config = dict(
    num_hidden_layers=17,
    num_attention_heads=2,
    tie_word_embeddings=True,
    parallel_block=False,
    init_std_o=0.00756,
    learning_rate=0.0121,
    lr_mult_down=3.0,
    lr_head=0.00709,
    max_seq_len=512,
)
Each number is 200 + 30 x the weight over its row's rms, rounded and kept within 0 to 999. Layers, rows and columns count from 0. The size before them is the row's rms in percent of the matrix's.

# up: layer 11 MLP up, 512x128, rms 0.23, rows 128-154, columns 0-127
# down: layer 11 MLP down (transposed), 512x128, rms 0.374, rows 128-154, columns 0-127
up128,098,222,272,217,221,223,241,242,148,204,143,195,145,220,190,254,230,205,169,159,146,225,197,199,218,228,212,213,183,217,164,202,179,194,174,187,195,197,229,155,202,253,148,157,192,177,189,219,261,177,167,200,213,196,168,233,245,195,183,176,226,222,228,126,163,217,247,184,201,179,237,175,184,248,232,167,204,170,173,157,188,136,181,217,232,152,241,239,258,223,206,225,194,193,204,211,167,219,183,187,239,213,131,214,204,197,201,165,175,192,206,226,229,235,183,221,202,197,196,211,251,223,187,187,184,193,164,236,202
down128,096,163,195,209,214,223,199,203,193,229,186,204,221,205,213,188,237,205,230,143,185,191,197,167,158,228,227,110,215,234,272,229,218,214,146,244,214,196,261,251,169,180,163,208,177,244,230,249,209,229,211,185,186,139,193,212,193,219,179,198,188,198,216,215,208,180,123,174,148,208,236,252,184,190,178,193,216,206,173,188,199,175,200,220,214,177,210,166,214,243,195,203,213,220,143,182,265,191,210,216,158,171,225,263,190,156,194,158,177,193,241,169,204,195,169,193,254,172,160,199,150,242,223,223,219,214,163,183,203
up129,095,210,180,174,158,184,234,221,165,183,218,175,223,178,206,176,208,199,149,201,184,217,232,156,224,244,182,222,245,182,179,187,161,218,217,201,222,210,160,242,248,159,164,207,205,200,169,247,215,236,152,193,192,232,181,208,237,224,207,206,172,218,166,243,197,259,101,197,180,147,159,188,193,195,209,190,244,193,229,202,234,173,203,222,242,255,181,189,225,181,188,208,155,183,214,149,231,180,261,255,236,186,203,237,168,219,186,192,175,179,217,202,239,223,237,165,236,160,190,193,153,194,183,215,258,161,226,154,220
down129,105,194,154,204,188,235,238,181,229,207,231,245,195,165,222,221,158,191,158,230,240,177,220,229,210,232,199,212,218,202,205,166,180,183,189,174,206,186,215,219,158,174,209,197,184,213,189,197,184,190,160,179,157,198,209,206,149,191,146,210,199,198,196,224,221,207,171,200,220,207,214,167,231,157,230,190,129,200,184,192,140,230,258,157,233,144,269,212,204,211,237,168,212,214,270,195,273,145,209,207,210,186,181,199,175,209,265,140,227,201,210,174,181,204,151,205,203,173,238,215,210,212,183,198,202,309,191,176,173
up130,090,210,192,193,217,225,216,185,201,188,164,199,163,216,244,171,174,198,170,212,206,170,189,217,182,206,147,232,169,211,212,232,190,192,232,163,243,176,226,216,198,199,209,138,215,205,245,160,199,181,187,225,226,145,215,200,166,155,177,188,226,176,242,147,168,166,220,223,162,167,254,182,181,214,261,251,251,204,209,192,202,268,201,206,215,225,272,181,251,162,185,216,210,170,229,235,248,155,202,221,185,176,140,210,174,214,190,226,202,223,146,192,281,172,187,212,183,213,217,240,203,193,121,199,224,186,195,165,200
down130,091,222,169,235,161,185,191,208,217,193,172,243,198,183,203,223,254,224,198,187,169,217,233,148,208,215,226,198,189,174,217,165,150,227,169,206,218,160,218,179,196,188,237,206,182,167,225,206,177,246,193,184,216,207,216,171,238,212,151,271,180,174,202,211,248,271,198,221,207,221,193,200,184,194,204,167,200,150,178,205,158,191,202,171,243,242,192,146,185,206,244,187,198,210,199,260,207,199,207,234,125,233,155,196,162,159,215,156,182,195,227,215,181,202,181,201,219,190,265,134,166,197,284,183,200,143,232,185,250
up131,094,165,221,178,184,185,211,145,174,216,215,200,207,154,149,224,272,216,184,171,190,214,212,205,211,230,207,186,165,209,247,234,187,161,190,196,189,166,167,210,165,187,269,149,198,185,221,212,223,148,179,229,217,212,180,222,201,168,192,231,215,178,216,217,189,209,215,211,170,182,193,187,197,239,250,196,264,196,238,190,155,231,158,194,240,220,180,197,137,147,147,190,174,252,214,251,213,203,216,216,205,231,205,211,154,187,208,247,190,227,238,220,187,181,173,124,179,252,177,211,235,153,198,151,261,195,243,175,216
down131,094,153,226,196,230,220,223,143,203,205,231,214,227,175,176,247,182,194,159,214,219,192,174,161,204,274,219,192,219,188,193,244,205,214,205,205,230,153,192,164,210,170,238,171,212,217,236,181,203,211,194,210,174,246,203,183,167,206,180,219,183,204,226,197,189,244,167,197,260,219,181,209,223,194,218,86,180,181,192,218,194,168,212,256,217,208,197,201,190,186,175,208,249,236,211,181,142,222,185,205,205,115,205,197,186,163,210,212,148,238,170,194,225,168,154,243,166,220,222,215,148,216,250,136,206,196,186,238,249
up132,105,264,180,196,244,244,169,173,197,191,147,167,203,180,182,256,188,269,214,268,178,216,210,223,247,174,191,148,192,155,218,215,218,203,196,183,163,217,241,208,188,151,204,162,138,199,228,176,191,215,204,222,230,226,207,237,195,166,196,175,216,231,219,183,197,198,266,218,223,165,180,155,218,187,201,176,228,186,199,167,169,206,210,152,165,212,155,213,170,235,192,144,198,255,188,219,158,184,205,176,159,257,244,195,179,213,173,222,205,204,229,241,274,205,217,171,225,143,199,173,225,204,237,185,224,173,201,225,201
down132,102,204,241,164,199,234,214,214,222,222,228,207,255,199,215,207,180,216,262,210,175,229,225,198,190,155,191,148,239,141,173,227,206,170,175,133,151,264,205,200,211,202,246,251,214,188,154,211,210,204,221,198,193,172,248,199,165,216,219,218,231,205,185,201,229,129,230,202,240,161,171,200,236,209,227,229,230,215,171,217,175,229,158,127,230,185,162,168,185,192,171,249,130,223,170,219,182,205,233,162,194,249,197,207,197,221,170,176,257,200,179,162,226,175,185,164,201,211,201,193,152,191,177,228,176,233,222,196,173
up133,093,175,191,186,187,232,202,193,192,223,174,196,203,212,166,137,191,198,171,173,212,191,191,214,220,230,193,194,244,229,157,215,212,218,193,194,219,193,265,219,201,171,179,245,174,187,191,223,229,175,160,166,158,204,225,221,241,185,176,254,236,214,200,174,230,197,158,242,228,172,197,191,200,212,147,224,198,215,232,134,172,194,133,185,209,189,213,306,160,190,207,222,129,228,211,211,212,217,200,183,182,215,256,229,269,181,238,194,218,163,184,138,222,230,182,204,241,231,191,175,220,172,172,202,141,177,233,169,237
down133,095,252,196,210,180,186,197,195,189,230,233,205,205,190,183,184,172,250,196,237,216,211,129,209,214,199,223,238,232,205,210,168,149,146,190,234,153,175,202,178,170,234,224,224,211,212,228,180,269,196,215,188,165,185,215,177,148,216,185,195,191,179,218,212,183,178,210,188,156,188,244,220,202,249,239,143,230,236,252,191,181,191,201,201,236,205,182,194,206,171,185,218,324,188,168,169,201,198,162,202,167,243,208,172,137,194,159,126,241,179,191,227,200,169,180,248,174,238,189,245,209,200,161,199,214,222,196,210,189
up134,097,153,176,224,212,210,203,228,200,204,177,179,237,202,166,225,213,175,173,188,211,232,192,176,198,172,193,207,228,228,181,195,239,209,171,197,191,158,198,253,251,177,203,234,214,195,229,165,283,162,169,214,231,182,194,240,320,173,223,116,188,276,161,150,229,216,174,235,222,190,201,158,212,191,205,226,143,119,217,245,178,193,180,185,200,177,165,193,175,172,217,208,180,195,245,216,205,195,179,210,192,191,253,220,199,224,203,207,211,164,202,214,243,140,212,209,184,220,182,168,208,190,178,189,219,197,224,189,194
down134,097,225,225,214,149,156,233,199,190,213,188,194,207,193,175,233,185,218,209,182,189,160,251,179,213,209,174,207,179,175,180,194,219,188,151,310,173,202,225,163,201,214,253,227,160,205,140,200,224,262,166,168,185,205,203,175,203,220,117,207,185,236,194,250,223,250,206,207,232,205,199,201,223,221,223,177,211,155,155,226,241,195,205,232,162,171,188,210,197,169,195,217,204,188,227,184,253,204,257,176,213,153,150,167,180,204,207,198,174,250,182,210,165,171,211,228,222,156,146,164,206,244,198,208,234,218,255,217,213
up135,097,194,203,173,194,176,218,176,189,264,180,202,175,191,178,173,163,137,241,202,182,217,211,182,172,187,178,212,218,231,214,233,209,202,178,238,178,176,158,168,166,205,245,223,185,207,155,230,236,160,165,168,122,213,181,202,205,144,253,226,184,165,228,211,188,210,207,189,257,187,206,232,231,269,212,171,227,208,191,248,208,258,169,225,172,290,186,206,215,168,222,168,219,216,197,238,178,160,174,159,226,178,232,208,218,217,252,241,202,153,216,196,144,215,184,167,189,215,199,191,194,245,202,251,201,169,162,211,191
down135,100,195,201,183,201,201,238,227,216,246,201,219,189,205,227,210,193,217,221,167,212,182,211,174,178,152,233,213,201,213,221,204,186,257,232,245,219,183,187,223,215,229,218,199,175,230,254,191,216,175,168,158,197,194,246,207,193,178,192,206,160,168,205,269,217,228,157,206,209,156,211,188,199,190,192,209,186,151,183,232,207,167,163,275,254,107,132,205,169,231,216,186,222,198,219,136,186,190,235,245,181,196,217,273,157,203,183,177,207,215,220,195,222,211,174,258,159,209,214,198,148,245,170,150,167,225,148,181,201
up136,095,172,266,222,242,162,216,204,223,176,196,202,199,229,168,205,188,210,197,219,214,205,180,191,195,235,174,250,168,211,173,180,179,241,218,170,244,230,195,203,206,156,190,216,155,192,129,220,196,191,224,184,202,201,210,161,207,208,189,141,279,186,137,207,194,236,198,197,187,262,171,218,236,217,210,236,178,195,231,164,191,181,222,236,180,177,199,229,218,150,183,208,223,185,243,213,239,217,145,209,221,267,244,192,208,152,162,166,193,210,203,223,159,101,174,196,167,180,197,184,249,160,246,207,235,190,179,177,213
down136,092,153,167,164,170,210,224,214,196,252,190,169,183,249,224,220,163,200,206,276,166,175,180,225,229,122,217,168,257,209,217,191,226,158,151,181,251,210,243,246,226,186,261,180,222,216,206,199,182,214,198,166,247,185,191,234,193,175,187,145,224,204,223,180,199,175,206,168,197,191,196,231,206,171,213,210,182,205,247,218,237,165,247,206,241,179,181,193,231,179,169,195,172,145,200,223,172,210,206,175,141,225,241,204,225,233,234,184,192,218,233,213,178,191,172,146,133,233,198,193,129,222,196,185,226,232,185,220,190
up137,105,199,192,186,230,172,174,215,201,261,197,196,179,226,147,158,190,218,216,223,178,196,221,190,234,206,222,247,166,143,241,236,158,166,200,229,186,177,176,140,205,195,210,184,179,138,205,180,213,174,258,234,191,244,165,222,100,215,210,232,211,220,244,206,183,214,234,238,178,193,216,238,208,164,186,207,218,221,234,187,149,193,228,171,155,200,214,229,222,181,168,205,165,223,215,191,236,186,186,235,229,234,207,206,207,228,177,223,284,191,186,182,197,251,208,155,224,244,247,167,199,194,176,168,176,211,153,157,172
down137,104,179,223,204,257,187,168,229,157,196,223,219,195,187,181,184,218,226,257,181,254,198,169,161,222,208,227,184,162,178,162,170,191,194,202,208,220,192,222,221,233,174,236,218,258,198,217,154,189,177,227,160,207,193,226,171,160,187,189,234,202,275,247,235,171,147,219,209,237,194,274,209,163,189,154,151,172,201,241,179,239,197,169,180,206,184,252,217,176,230,195,218,196,264,143,157,170,175,231,227,201,217,208,165,236,217,182,174,248,192,210,216,218,159,202,193,164,155,224,228,180,223,144,165,200,160,165,182,212
up138,098,118,169,146,259,254,227,162,178,170,215,209,193,200,176,185,186,256,235,255,191,166,147,188,239,170,203,182,178,186,111,208,200,214,198,203,197,206,225,191,210,188,226,201,196,182,199,203,236,148,175,248,144,142,234,256,183,174,204,119,210,228,207,211,220,186,217,189,226,208,201,198,205,217,206,209,185,253,199,178,187,225,218,266,209,210,203,156,187,209,227,221,207,183,180,206,201,199,211,177,214,175,218,283,210,176,193,160,185,222,190,226,258,213,184,200,202,205,196,159,249,234,178,227,204,164,159,214,175
down138,101,171,151,198,203,172,214,217,211,195,225,199,248,159,220,152,244,187,165,218,225,199,205,202,198,218,199,207,216,252,212,245,229,201,242,260,201,166,271,194,142,245,208,218,179,181,227,204,224,212,169,161,210,225,168,176,193,175,173,251,178,244,215,152,218,196,201,219,208,175,207,190,155,195,235,164,158,226,219,218,154,244,150,179,223,169,233,263,249,129,167,177,172,208,228,237,195,201,186,236,177,169,224,194,207,226,223,154,225,172,181,158,211,206,252,166,212,182,144,212,184,213,199,199,194,252,180,163,234
up139,101,218,232,231,204,187,245,183,196,198,150,183,200,188,125,219,195,210,222,175,197,204,204,193,180,188,196,214,224,217,189,222,246,192,230,211,188,226,192,222,181,214,182,177,218,212,206,150,187,201,206,170,217,177,214,279,168,204,193,186,193,224,216,223,167,203,261,215,161,108,223,231,246,164,218,204,190,205,186,142,133,246,214,248,217,198,197,209,218,186,221,139,217,203,195,195,195,216,156,219,163,226,165,183,245,123,173,216,224,200,144,178,207,167,263,159,186,157,229,173,205,248,209,240,201,148,242,175,173
down139,105,204,220,211,193,236,214,228,268,193,210,195,164,182,192,122,185,218,240,162,191,145,172,221,156,160,211,205,193,167,155,170,229,183,224,191,214,195,157,231,209,244,190,222,212,241,155,175,169,210,169,209,195,198,183,223,216,221,205,231,179,198,181,183,170,206,209,276,158,186,208,196,186,195,203,216,205,137,235,200,238,193,150,174,220,201,200,242,215,257,201,135,151,179,229,220,199,248,223,149,166,272,176,191,269,236,178,228,228,156,171,211,220,178,203,198,236,212,225,188,224,230,188,193,248,156,183,202,174
up140,107,181,182,145,159,170,150,200,167,203,206,183,179,177,236,194,163,203,206,200,169,193,221,206,164,225,203,251,205,225,131,192,184,237,182,154,193,224,258,265,199,201,196,149,172,186,222,218,207,218,212,189,146,205,256,213,216,214,165,212,160,212,273,164,230,179,196,255,213,204,185,167,263,171,207,183,200,219,226,216,158,228,175,196,268,239,180,239,225,191,238,225,183,172,146,158,154,215,182,148,217,233,221,235,209,197,222,194,223,229,256,220,233,168,192,228,152,198,232,205,213,191,225,188,218,180,198,190,154
down140,105,180,235,188,218,208,196,205,226,225,203,193,184,236,239,203,215,211,213,205,106,193,209,163,191,227,211,217,183,181,226,188,235,132,181,226,240,157,211,179,203,187,178,215,208,160,218,216,221,146,256,144,208,215,180,213,215,162,190,174,216,179,190,262,198,186,208,180,224,198,196,214,211,243,168,172,201,202,264,172,252,212,252,184,175,163,176,246,167,244,217,206,207,223,148,193,201,222,157,181,173,159,193,201,184,200,228,181,258,123,190,189,252,218,275,197,196,146,210,210,224,225,182,160,206,189,252,155,223
up141,101,139,145,217,210,196,254,202,179,244,159,192,158,140,193,179,138,189,186,218,199,192,186,236,153,217,219,187,215,174,200,191,223,190,200,160,242,195,220,222,224,200,182,148,182,162,172,187,183,191,216,186,213,145,230,201,190,214,179,188,246,148,202,244,196,200,143,221,270,193,232,200,186,192,187,209,213,175,193,188,190,197,199,250,224,229,177,234,189,209,215,226,235,166,230,195,215,161,262,232,202,248,170,189,197,153,156,233,228,205,168,202,264,210,261,236,169,208,223,207,145,205,250,167,270,202,182,210,202
down141,105,208,194,208,233,189,177,219,167,186,234,207,227,237,149,232,210,205,160,151,228,232,209,137,200,166,238,167,203,187,223,169,149,175,185,187,197,189,208,187,219,195,154,159,196,257,171,179,129,188,216,196,176,210,205,175,203,195,211,177,224,204,223,163,208,146,226,221,225,192,197,222,207,203,192,240,183,253,219,210,163,260,246,203,235,252,230,201,158,201,147,235,191,252,224,194,252,203,215,194,206,144,188,212,126,135,190,152,258,184,198,184,235,156,230,183,202,187,228,182,241,252,206,213,204,211,244,185,218
up142,098,180,219,250,227,170,224,164,188,214,186,163,190,172,125,238,173,186,263,173,206,220,211,209,185,248,221,232,184,209,190,194,205,208,188,274,173,208,189,148,216,168,249,213,233,214,204,211,200,273,221,200,149,183,151,203,201,203,241,211,129,171,185,185,193,198,200,157,220,171,146,217,175,181,280,174,214,187,230,217,203,189,209,218,262,233,184,235,201,189,200,198,183,241,169,178,207,193,164,198,214,170,157,170,182,212,252,159,140,217,210,249,196,207,238,188,231,184,193,207,166,182,161,187,208,166,166,204,252
down142,097,253,292,210,217,171,195,220,172,142,200,191,233,162,186,175,191,226,207,228,180,168,185,210,193,196,197,142,200,172,153,232,196,184,222,150,171,149,215,213,191,211,213,187,181,191,192,196,155,208,202,244,230,168,249,178,243,212,197,189,195,186,227,157,237,246,212,182,241,194,191,224,213,213,249,186,192,234,218,148,229,194,239,188,205,186,164,162,237,161,162,202,184,176,172,238,263,200,213,205,224,122,205,190,209,220,218,217,225,149,148,215,141,222,260,193,176,188,231,229,157,242,176,177,181,212,222,241,184
up143,100,210,224,209,241,149,208,204,196,215,184,174,212,206,168,225,168,197,235,236,250,160,175,194,224,240,192,228,199,189,210,179,201,240,200,152,218,193,199,222,202,139,240,167,149,199,184,164,182,208,185,189,223,248,215,123,189,186,214,190,235,208,180,240,205,228,170,223,243,246,176,162,194,242,212,203,203,161,217,238,184,195,170,189,147,196,209,246,209,217,217,261,222,242,230,230,139,205,197,202,226,230,234,199,161,233,238,240,180,178,166,176,215,177,151,214,196,143,199,218,220,214,194,208,174,151,145,108,171
down143,101,169,217,200,225,198,239,203,226,207,194,152,232,215,220,228,196,175,196,185,229,208,182,180,226,170,179,190,187,231,190,195,262,149,164,175,176,180,178,166,263,213,225,216,213,231,153,188,192,222,248,207,196,182,210,214,142,260,182,227,198,195,198,196,244,250,168,220,215,215,188,278,131,209,203,204,169,206,195,245,262,218,141,175,197,188,196,202,222,194,201,231,197,146,229,250,199,245,190,242,210,224,203,138,206,226,153,181,202,164,185,161,168,142,178,226,224,170,165,229,148,178,199,212,217,253,194,168,161
up144,098,277,189,175,187,226,234,189,221,274,184,190,191,164,241,191,170,188,253,248,198,138,166,228,205,194,251,250,176,178,173,216,169,239,198,250,199,193,179,154,126,190,249,158,192,206,205,147,192,238,162,231,237,204,202,210,204,231,195,170,168,208,221,159,253,175,212,166,191,204,184,187,269,212,252,220,205,224,237,229,171,212,215,198,162,199,230,170,234,189,222,209,204,224,163,192,161,183,188,188,200,204,175,186,174,215,219,151,156,191,210,231,199,182,184,244,219,159,182,255,210,163,200,203,202,213,146,227,211
down144,095,153,168,167,205,168,207,188,205,198,234,184,175,188,198,201,139,177,207,173,104,225,253,292,225,229,181,216,181,173,179,175,186,188,150,216,157,173,258,186,210,202,176,194,196,205,258,201,176,149,234,221,215,242,231,252,175,156,227,192,186,231,205,193,170,210,227,218,193,214,215,183,200,204,207,217,182,184,212,151,252,210,212,186,214,175,243,235,195,220,206,188,184,216,221,184,161,276,236,179,188,243,198,226,176,207,190,184,200,155,215,178,163,262,163,183,149,218,224,153,209,228,220,217,219,174,221,229,239
up145,096,173,215,189,187,144,196,215,158,226,269,157,199,207,233,198,150,203,184,197,166,231,186,213,210,185,172,198,189,181,189,248,168,176,206,201,194,143,231,176,221,209,216,182,210,145,234,156,225,213,249,210,187,189,158,222,235,153,151,176,163,187,167,165,198,163,239,177,223,192,208,240,254,185,242,198,204,226,252,218,194,178,246,158,196,191,229,221,207,247,210,212,200,215,223,232,267,199,234,216,197,175,188,183,142,197,229,190,217,221,214,195,218,156,175,231,205,223,219,157,291,174,160,158,249,177,173,232,173
down145,100,214,196,181,213,231,205,193,217,183,114,185,206,211,221,252,183,216,182,207,211,155,247,203,166,256,228,157,183,190,222,209,232,207,239,208,273,224,177,201,184,210,200,177,196,219,164,228,210,150,169,219,205,249,213,164,189,177,152,252,202,165,226,226,182,208,257,193,172,256,139,171,152,218,221,149,189,220,181,219,201,168,230,185,184,214,193,184,261,178,204,206,196,240,152,225,147,222,208,190,141,220,176,181,193,218,194,189,223,248,221,207,156,212,217,182,179,180,212,221,201,227,221,202,129,226,193,140,253
up146,102,177,204,165,185,219,216,231,184,181,185,157,190,206,184,157,268,194,228,213,170,244,191,163,189,225,201,212,207,212,177,217,144,195,206,260,143,203,181,223,199,183,212,169,200,244,264,157,169,166,172,200,196,190,160,210,248,236,142,140,265,227,177,226,208,272,203,196,157,190,226,206,224,139,167,190,193,234,249,178,198,180,178,172,208,202,217,220,146,220,238,203,173,209,227,265,193,233,204,197,226,177,238,174,214,170,153,219,225,180,217,221,162,227,222,219,213,244,251,207,203,166,162,173,168,197,193,178,214
down146,109,217,229,254,192,185,178,187,280,191,261,228,228,171,212,196,222,141,209,144,188,214,189,229,172,226,165,222,199,212,213,173,160,211,213,234,190,216,217,191,156,216,243,167,125,194,207,212,174,193,218,233,215,163,180,190,220,207,209,183,178,200,231,196,241,226,174,175,221,168,175,190,185,128,206,156,206,241,181,206,194,161,203,218,155,170,182,186,230,186,144,194,197,181,203,183,213,213,188,197,196,155,235,243,222,205,246,187,177,145,164,225,214,229,158,180,201,278,194,222,290,225,214,227,170,162,192,224,238
up147,107,127,180,173,207,219,194,189,178,192,216,205,227,231,258,206,228,191,194,185,231,193,189,152,197,171,162,238,156,165,174,110,205,196,245,202,236,169,208,269,186,185,210,185,195,222,209,188,134,216,188,198,207,206,184,230,224,192,249,229,248,208,172,236,198,185,211,241,185,169,189,192,220,216,260,179,188,212,220,181,197,193,183,188,181,242,268,184,171,206,201,263,183,249,214,172,198,176,251,193,157,161,198,227,177,191,170,239,227,243,182,173,249,245,149,227,162,243,153,209,189,188,209,202,195,155,207,215,156
down147,110,230,160,232,210,157,219,199,183,218,190,196,186,216,218,207,233,230,232,149,148,230,224,202,188,205,211,154,235,191,236,184,225,177,220,239,229,150,233,250,180,173,152,182,216,178,195,179,174,175,222,245,184,227,246,222,162,189,218,235,209,190,242,168,193,232,214,192,202,245,224,259,236,235,176,162,256,184,195,161,210,209,230,224,166,244,216,190,204,179,193,216,149,222,146,191,214,179,140,262,198,162,148,193,259,191,197,207,197,221,158,229,170,175,181,177,147,171,186,175,174,170,205,222,230,175,187,253,146
up148,102,205,180,198,197,184,216,189,146,264,189,208,216,210,170,231,211,195,230,201,240,125,219,193,162,224,207,266,180,164,171,208,197,198,185,214,242,186,192,176,205,208,195,184,189,174,251,169,212,209,193,208,197,215,217,231,206,186,184,210,208,221,186,252,187,269,203,116,186,196,188,254,148,196,205,209,196,187,235,178,181,156,179,184,270,206,203,302,139,223,188,197,210,207,237,200,213,206,212,184,258,187,253,241,175,175,172,179,165,201,220,192,210,227,240,213,196,176,219,123,223,175,169,141,195,202,176,205,173
down148,108,228,252,246,177,213,196,165,237,179,132,215,186,260,189,160,141,216,212,182,186,201,227,192,206,161,213,203,174,221,240,215,203,177,193,239,198,220,112,213,199,200,166,214,239,168,236,238,228,179,211,264,201,193,257,221,194,181,199,231,219,235,160,226,196,210,156,176,163,177,213,192,214,220,220,170,198,214,222,186,178,239,228,214,224,212,150,180,186,203,154,191,235,235,189,187,219,139,139,216,194,176,158,206,267,157,216,208,161,194,203,198,190,188,263,152,206,203,181,223,192,193,209,227,161,224,249,176,149
up149,105,205,144,196,224,231,191,146,273,155,222,207,202,214,229,156,191,138,189,203,222,191,217,149,169,176,187,219,159,164,202,194,192,196,195,214,200,148,223,198,174,131,153,171,219,257,202,211,219,206,228,222,228,177,202,200,163,226,228,199,160,186,214,175,235,231,206,211,192,150,181,234,196,208,217,241,247,150,180,219,190,195,211,226,198,181,155,194,227,192,238,187,170,188,231,186,160,214,180,175,246,174,166,186,217,262,171,251,177,227,205,280,197,213,244,213,266,200,202,228,183,226,235,185,197,245,142,172,212
down149,114,188,218,197,213,190,189,210,150,144,186,218,211,194,175,239,170,219,229,208,208,189,207,155,212,212,235,183,195,187,227,188,195,239,195,206,155,162,235,214,156,264,159,140,250,270,208,198,206,157,142,217,174,191,157,224,183,159,243,236,197,178,199,178,187,177,216,216,160,218,223,197,267,229,234,208,156,172,195,236,251,235,237,195,214,184,253,177,208,223,169,218,256,165,176,250,200,200,158,188,239,210,232,172,251,183,178,254,226,153,191,141,167,190,186,195,182,200,204,210,246,171,176,186,190,212,171,198,170
up150,107,219,277,156,174,210,172,190,204,227,140,164,186,199,213,200,262,209,203,134,199,138,243,217,200,185,230,230,208,180,171,195,205,226,197,139,219,218,203,198,218,220,229,179,246,182,233,213,166,244,199,177,210,212,203,203,170,188,231,138,233,253,240,187,158,199,210,203,213,198,196,215,173,195,198,250,208,232,250,169,214,232,196,155,188,146,214,242,144,157,213,221,239,150,170,183,187,194,227,279,213,138,174,201,198,173,237,205,196,223,200,227,196,149,169,190,211,202,214,213,198,193,187,132,199,178,185,229,205
down150,099,272,181,277,199,146,198,185,185,237,189,198,218,208,185,170,284,228,221,190,225,200,179,164,188,206,138,203,184,150,226,223,190,207,174,198,224,219,235,199,175,161,232,195,179,181,199,164,194,217,211,171,190,216,172,247,253,190,201,145,128,190,208,235,158,214,187,215,179,174,176,185,208,221,198,231,140,168,166,166,200,237,200,181,227,176,180,209,185,198,210,229,158,220,217,205,206,117,221,222,216,147,171,185,190,219,216,204,210,150,264,193,177,188,183,217,160,231,230,241,241,238,166,193,183,213,169,235,220
up151,108,231,213,201,120,175,207,190,190,196,171,219,228,166,234,199,217,185,243,248,196,220,236,228,218,196,227,165,167,192,209,198,154,271,184,213,209,201,204,147,181,215,229,189,190,193,148,201,211,200,204,183,250,160,182,170,190,179,171,243,220,188,211,214,192,230,220,165,230,147,217,220,191,200,210,248,189,230,211,206,198,233,155,178,181,212,186,238,240,236,152,235,181,159,240,141,226,216,131,178,187,239,229,220,245,142,158,246,168,233,225,190,145,209,164,164,203,271,144,202,197,193,208,163,206,200,190,192,178
down151,105,185,184,176,215,167,169,222,203,205,157,164,199,160,213,171,239,206,181,194,231,207,214,171,196,243,227,139,191,155,183,164,161,190,169,212,219,216,216,236,192,214,191,152,185,210,189,145,197,220,198,245,211,140,223,152,163,187,224,231,165,188,207,204,238,208,219,173,171,171,212,232,230,156,259,199,210,204,186,248,244,163,212,160,227,227,202,216,245,252,164,232,189,218,186,172,214,229,211,208,250,243,232,219,205,201,174,273,192,241,206,205,154,227,216,150,184,279,175,152,138,192,215,227,163,222,190,207,227
up152,104,182,165,238,213,230,229,200,193,97,230,208,217,202,233,165,203,205,208,223,206,238,220,208,262,175,155,152,189,181,223,215,219,212,190,247,174,118,228,203,206,193,227,118,186,209,232,214,183,224,178,162,207,164,247,234,210,196,182,201,227,239,189,202,217,176,231,209,219,197,205,223,212,196,206,182,214,240,208,193,177,250,193,195,190,178,129,203,205,139,236,135,187,201,242,227,198,187,177,163,214,140,195,238,214,163,181,189,180,191,237,174,191,163,218,188,243,212,188,150,216,174,198,188,187,240,157,253,233
down152,100,219,208,232,183,173,185,215,176,132,218,204,231,144,158,166,229,211,207,157,215,201,213,193,111,187,193,178,182,188,215,207,205,197,155,196,150,212,226,197,192,165,189,218,225,246,230,259,248,191,205,196,235,199,182,237,162,211,169,197,216,195,195,232,233,223,243,163,218,205,177,201,219,232,210,172,170,167,190,209,282,210,233,136,222,198,186,203,190,236,123,144,158,170,198,199,201,219,189,168,209,167,256,215,217,195,175,214,233,220,161,231,208,211,194,209,203,220,196,195,173,230,237,218,151,264,174,235,264
up153,101,213,219,245,215,180,180,216,205,207,244,168,185,248,200,156,192,247,230,164,171,190,178,217,202,165,224,238,143,206,233,201,165,262,229,128,182,157,211,219,170,190,198,201,226,190,209,225,196,211,211,191,228,253,187,173,225,226,200,163,236,227,229,172,176,185,261,272,199,184,223,196,192,187,243,207,262,233,211,184,234,228,206,236,256,213,173,209,191,138,199,188,185,159,171,215,215,204,136,222,214,196,172,181,162,201,232,212,147,205,156,208,149,202,181,150,193,144,164,189,190,210,236,220,211,177,156,152,190
down153,097,206,233,204,221,198,198,201,213,212,198,150,209,180,247,191,210,217,183,151,229,181,180,207,180,201,211,241,174,200,197,134,234,166,169,232,185,258,188,209,213,162,216,200,186,208,210,246,151,213,242,221,199,231,251,229,197,194,187,197,222,127,257,224,210,167,168,201,190,133,246,203,141,182,208,239,185,209,218,249,195,235,202,190,189,238,219,190,245,239,162,206,159,164,168,242,245,170,177,205,181,164,235,192,232,170,192,226,220,193,231,235,179,169,230,193,184,187,154,205,211,161,198,160,173,234,174,245,108
up154,097,225,165,152,204,162,198,200,260,146,153,216,166,257,190,231,175,210,186,266,174,198,184,186,217,196,211,213,134,187,166,235,200,222,211,162,244,194,211,136,203,210,184,182,213,222,201,185,229,231,203,139,214,181,185,274,207,263,215,277,167,203,185,249,230,222,214,211,197,242,218,165,230,202,150,190,178,145,229,212,218,174,160,212,174,164,187,205,211,229,185,163,222,225,222,228,186,239,211,200,215,181,205,221,153,199,210,155,195,194,217,206,212,156,206,219,183,237,169,240,205,148,192,169,169,229,155,190,230
down154,093,200,203,202,206,175,197,215,189,183,233,174,194,208,189,194,253,197,178,218,201,181,231,226,139,171,182,176,265,224,158,138,221,201,164,213,190,179,232,252,214,207,174,174,220,195,214,194,228,224,230,207,256,192,240,174,242,196,199,231,233,227,188,244,220,208,175,203,192,218,248,224,201,188,183,155,210,198,142,169,222,155,221,217,175,210,153,189,200,207,147,119,176,235,202,213,265,234,188,180,176,159,163,207,232,191,156,218,205,222,164,166,216,229,213,215,240,231,176,184,283,201,188,196,205,227,161,225,112